config = dict(
    hidden_size=160,
    vocab_size=635,
    hidden_act='swiglu',
    norm_eps=1e-05,
    rope_theta=10000.0,
    rope_fraction=0.5,
    tie_word_embeddings='early',
    init='uniform',
    init_std_qkv=0.0372,
    optimizer='cautious_adamw',
    weight_decay=0.15,
    lr_head=0.00719,
    schedule='wsd',
    dataset='wikipedia_en',
)
Each number is 128 + 32 x the weight over its row's rms, rounded and kept within 0 to 255. Layers, rows and columns count from 0. Numbers have three digits each. The size before them is the row's rms in percent of the matrix's.

# layer 3 attention query, 128x160, rms 0.0407, rows 0-127, columns 120-159
095:119139160120184127083130107107079131166177162173082162119115126084185177098100108206134120078156168105117073161075092051
113:092098071098131134153082131155190162104072073112169096166118112177090133127143208090141142169076093156086151091149123141
113:131129134097178154129115090067078077145163193130124171125150126120156165115115101154106143066147149134152087102066188108
107:154071101135138067150085127160144144106090123083121078170119199128097129133131182110133135191120086179115151131166156132
093:169157140115091170169163119112161154096068099133162084187142050127152115151098149076124155162120122122090125087125095162
106:123100145085152171064120119074102094150149120187117166085095146056150145077124087188181151128155117163121065145125177130
141:116119083159125072165115126159152168090076086070155105203150127159148143137141158059143106185094096125104180127143081133
100:127097134168112105190133094092132141106134116086120122106111187163135098113128153121070155087124144151086182102060129145
096:120101098099179175079123159128163177163136126067087116144076086121136071177090035121097163126174137120088136103120069125
095:133125117093167076136082131168157179104164151185173113084141090108092170191102178128164121130105096130074068157163149112
096:117074161134163131090131138098195099120145167125101161114100135120167098083164138089085148135143177116146113099020130147
097:098112114172139075176124196161101156160149103123144128191165171085121112169121143105147119145155129137165161138134128147
095:103169177147069082121141144118091181120092093114121100067155115048083114079088131129109126189122095141141069109090134127
099:147106113135133116091132166105185143134218104157119144116126154123108150111106091119098143180104114094134109163085134160
101:152174145174051126095070144163126071140096144133106167176075153104047166128159146121153133125177079214112111077119140143
091:139102094070099108099125132112155105174129058064158165146151133131097164116150162064159122139152161140096151156088152152
136:109112119120136110151048153179160156120091085080152098140155151112126080147152161068134119180103130150091210131188142202
091:156121146104147136101155127097136093117067057160136121131197163137141120128096120177127141112124144147162167102120140192
087:123124108136102133148169128133099181159172156116087143105124084143157152092158098102139101127090142088073100080134132067
096:090090127085119193152122127077144066144145114145161142071113116122158092105078148174167114116153141134135098177098170159
109:134134172137155153134113088097081096130165121176131141120100123122153117123121109130085163056169155111145036121111127157
093:148100139136077075073148148197122187085148118144092123098124126105136156162116156144116110173137143150112147140090090154
101:127080124091080127138138133201158203156162103085110080154109120125154061166161142112099135183090069213073122086176162098
106:160121099125139134141097145156156138126120108098124143199072131202156127157136113125066126104132125142130102139115112182
091:181143145080152085134078116153067136111152086188109085115152154177108158171154132120107066110103129130132128130202112164
093:152162126126111126134139167080158080159045111202159092174096105133147113126187116164195176101151156145143178145124153144
098:132106140102175110130096126054098088131130060097070127165145189072094212104159184109153135139120080134122130154081106173
092:059150154160140114087116111154147116105118135115104139134137143125112053167155154149128181115169137043078098156116151053
100:094149137156106152176137106171124108182140145091063115110158166113077095138084078062159076151128111139156173134113096103
113:113160180166154141148110136096163146103066141149141149123134104120063046145102191172124148140178191123101098104164180137
099:145136093151167115110164182153208156136103125092152099186174179172138093123188108132047111122111134110152118101070128096
090:175110083111105147157113162097102150137118146151081133117076111174088133164159081132102117171120063090129133142140174106
115:148118110062144147166109097116131116074173115077125116184137127087166075127186099156142121104163080130130099157089138133
093:089144141120158180152108106117160072116095163151160107100111084155086138051077151131163131144172074099136122172126069127
094:112135177113190147103083119143172089122164121183155164164093075102112041121177135084135122156145138112100202115133085135
097:144129094093152073128138107119189135150194148109183177121127117153118085165167126175123086126131166069175186130108102196
090:117120166140201152134122110090078128143145092106123207105106139101136200168163130136112201099143120111080158136117076130
105:147128154068108088142127098127133157105149111153141129137051135073153086182123081159109095132107064121135120158135147116
094:138165120088141153139095128126143073133119133134167180145094094184110075123153094079161086088125182153089147132105133182
101:142149098114086117177172100101108131101129126132103118169088081140117138115136127113121110160158129116146074172192168126
103:160155170111137053135075124203122144173082074100150102105089096132144091113120150100144137079105137082124128135092127111
094:088124137120089077150137119123147123160105115143118142134060099142135081111117131070095134153074112169089145116093126122
094:125147132142143151122128078126138128185132130124121072164129127064166155116118133079100141127158128183120113165119152098
098:147088143156123123115121150157167154112154138133138074060095174100112130120194102084122139160188034174139150141129159122
094:138086150116141132103138167120158136120120123165088150067130143158109155105141126165141184173097141065142163143170166109
102:187089165111120109152120132126128096142111107134169058130178144138185141137127086150153097138168081133161125093127108104
102:086124106097130124119131090156154114115060149109090175121183074181183150155146107120099163096151112168133137126205113129
106:131122158135158078104117165123102187151117179164174110102097096164171147080117117083082099094147115131131142089087122117
101:161103066159102170077178147119090117110142143072147116102117103184123137118146197138119113164112104141067129113167175114
095:085157167124082116086077139096089157140138075179088165095156102104105113171135104099128142076115151143132115134067142145
101:077166132127200113155062130165067095158133100114170100174104164130135116176123141116125116155128089069115123139170136132
092:121131156129121089124126148126142179102095143151134185136133143115121130105140156083076148109168096069133173121109077140
097:140137090170045143134128152099147161149187109157169147133101157130104117146158060122150117149140069126113111136081113118
088:104137097142154130126093140108180124152120142069150179141089122183210148140109117142119067187119104158095174092121166081
104:144092195129074181136080134112088134146106107185116145084136171136052144116148202099184168091127152193158099142156145134
094:109141189103093119142130145098108101084089132149119145102134169100170116146136127105121128135106160120168091107157100075
101:136130107113072119139099131137107130136176159116084089108077185191148117118147093175117163173103126099163086179152125131
098:136115156146133148105176146147167115162116173154158103130189112117121100110128084137101089166140108113114165128126120149
091:158096077148171114100121140131100144133170149123136082089135145101176139094083082141150152089116057112138114144115159108
099:142115147107138155171127182186091154099144088136116104143148172158184137092068086089172098134128113123091199077101111193
095:111113102132091173140133102156173112072090099123142105079064063084130088086134126097153121165166097089115156091094121143
102:093089139102186084180182139183145155093145156150145131107181122121117128110061166156112087102113118143112136145172158114
090:132117159131074119132162156067136125158155079089175103120120097132139199079138168140092104086122121161176122142037102116
098:132126157103179133068136080170141163098162104097134075104091089073146148188163189146177167087113132133103134117106110123
096:093056163134072165131093135164212164129085153117161074130132088118121080192156121101122142126133110143073174085164122134
072:147097094082094126144152164104146106132104146152129135089175135105201105091112152135130107124105104133096163125145119160
094:086099186154136147115110092145137124139083100097151069097144122153083079154144140117144138150078151164091132088123131151
096:138134082199167083172068137099123144086119103078092103097064195127153162108170143098127142153086120118094143089136154141
090:101107142093119182076076090068056065154153185091108161153138100124165128109118072127104188065123157119123053126109116101
085:154079109148105073085181149178168147203155159137120143116139130129143121136095087106107120240160118143078194138176141068
135:101117138181063100141152179166166141155082140142151123147174118173105128169157181110143129147158098170056185125127153075
115:155116130105147120177117148185108149102106137079103094166160125130125137122086115065077098119093116099150148169150053143
102:164154136184114116125108121191149175087151123069090097120108171164175153095131094133146119126134090098141142169093116155
103:088135094089190134155106064187129094109125115101151075073158076169156096139119150162112195163119093076140105138080122068
089:086133089095071153097134143144114075106102096116086130124145112159081102101140081128182098120137104107157112070117119115
099:112108164123085123160111161162067140125142083150116125080140098057125066153129131155109112122123123118143147156175118126
102:162077172183111143102123104109115138159142151140110139103163179069089162089130134131086121101126093097068143153143139085
101:168134112087086149156159119085151145120101098112144096094195120157131173108100186097100108127170176109137107129101159179
093:169067085111077149178090132125194177174115145110136110170125098098160096130114124114137137109160067125163090170112098168
100:118103102173143134119139129166171093149104197146141154086173173092100125110149115114120161056109137075175127136105130154
103:106115222099131097087103189141164164124088064129120057126209171113142095136166143083145135136128065141095182119124141172
111:175161121097128144102175086118096143119179172141135200123098114162138147117074082120139133042144142084176120148099122096
088:165184140135128126129186144134052105105133137144099156171168138146128129131065105175132091060128149133142100096075074133
114:141121105142100138149111140160156106115130066143142103123143132201106105135165190049100135163065132149066211096160092151
107:091070114148093060143129153158141151105104044104135176155169178146144138183128159117140125167096125142080175126092097112
126:152154159124119192103124106096081115194114206179172112105119108093150124137087095154174147087184168119109065138135150104
101:141161148123089117124162110126177118166106145125129140104155105089163167176175155136107147129131084145109118098149178143
103:138163065088171160159157096171165131136170154123112060131153142216162095104146101061100108101133110180103155172134148130
102:062166103156128087126138078066095126135148134099168113137173093180092171156150100063103104139133159131137144111124109117
095:115089089092146067148129071134189110096201127064128137182168158122111096093136174155089140135109146129081112118147138139
100:189129134123068159074134175178095178101165126110113104140084102095118133130122170179060101134119148060098125087092165122
097:142150166138058158092168175144147051093110180101128099115118159165115107155145104101117189192143113190119107096158159113
105:158112099072103141143107115147135142093148097070120148122138111156115174128113133137033163155133136145161181152126135072
109:158154094147109076103118083183173168107133106079099127137141195176056109155132130141112128152096095124115122127084100160
103:169099188119090172132090135090091072156178164107112136161122159144146141124161095122149124115115145158155157183144061145
101:174131176149127118091102127092111153117118150082130201187111175152137145137106142135097165175108134141134225145110156177
106:179136105128148116101149116117081136167099148093145111117054121083139142139126113154160168154147148161111159151076104132
090:156127159090138150094137063166082086124130133123119143117179142169122100093156200114113116104145147127128129138149093146
104:163131139105094102128110075159073106145125108138179108130144117221125063109100138132134104101132215167138131178126094106
095:184132150099071100139142174137123099131159053137120159134113081154180137118094183114155172142133140157128155146149111159
100:129120168143137187125134132106128059181129169122178157104127138116130086135108086123193105112128146159167107120112098164
099:101088135057166155104108181113129173162134117113132127181175121183165129081105128125139153119094166138131120118119098110
091:125090181087101142112077095094134111148172103132178090113090121206127086135106145128112124133129123123046156179131139170
104:085142090160087119135216128189127144124140111146106109150113103082133156079153100155124150098154104119136124175096140153
100:099146135131064110067147152137148122154153145138078178123179106109165145111086152137150155190153109195092117117174186141
097:153153164131079165049132126130140114142169144125083118182133137119081131167133094113192083132104087152098147140133132150
102:122141210122070147152095137180071108126124096193083109128153180116166162142134121154140148162138132148107085138169182152
096:142062091143129095148144153182169126132119108140139173102105074135112151104149047107122149109125147076139141152141152120
099:076138102158136167119158125116148126147154134100107086128145133118115171150118146076161107154114093120143169107123144112
099:104107089139170115192093133127146108101102093069140118152068175179149157089107111078121134137075147131185105188100160172
101:076082141147115091147155132121125178143062119139066107132089110147175178088093081131148106138083160122191138118103080104
096:138146160069103106179106108111087156130145102126103155112134173150177099104100119115074087129087133115160145083056064168
099:158105121132120108105116115124108134176128160140135135083177155156091050193150111156134162175110056158114127110144178096
102:195105140143151100183141171093127161096131142164129131155092081127166136126156111145111182134134079128177098101077107128
094:137114131149144168089153118106145113178090189124152192165133128137160096102107135080100170122044116175124179078139158144
108:100137152141118133129137162110092117135081159179097120104150123066112087115114175136134165130165167102179088121132189093
096:115091075195126114091129075146162124180168134122145097101167122078126088140139097196092052136106082181109126144132173133
096:167156144140141143145113140102123084197158158103074160134104097129119135128158170149141191142161161187102133122090139121
104:132102133057108138195093092177185083119144111149208113092078158109118131142108132121149135148135149159138174154109097198
104:138115102122154132072171107093152167118131116171117128136096085100107070081105127185164093116143125144079099128206188126
098:072138044147144158150102165131184191107136090195128131072134075171064094143184154164083111155162153180171100117109096140
095:140138180142051141141124102088086128109076140120065123055139148131175114070142123099131150154116124130144141152188051105
094:134100115136101082137130119134168172147097084159084098171106130106156130073117170106134125196131147143114076126112179084
096:067159125153140078131131114143145160147147090133190133197160166125119110119173123107116078100097110051109086139087080103
092:108120185096071132155156140158135067097106127097151136109106137076087146136113141164136150116127107164094092118095090154
099:105161190149129098129090129204060096138092091105166166128180095120132124105168111130180132118121183161145092187142122094
095:160107171173093126156179171141075106081132115162080086135116135119106136122104175120178118108130140098081177141128106115
097:144112096140113152138204147136141146105150145151088142151147151097117138111139157113156140116152131105138138134114110126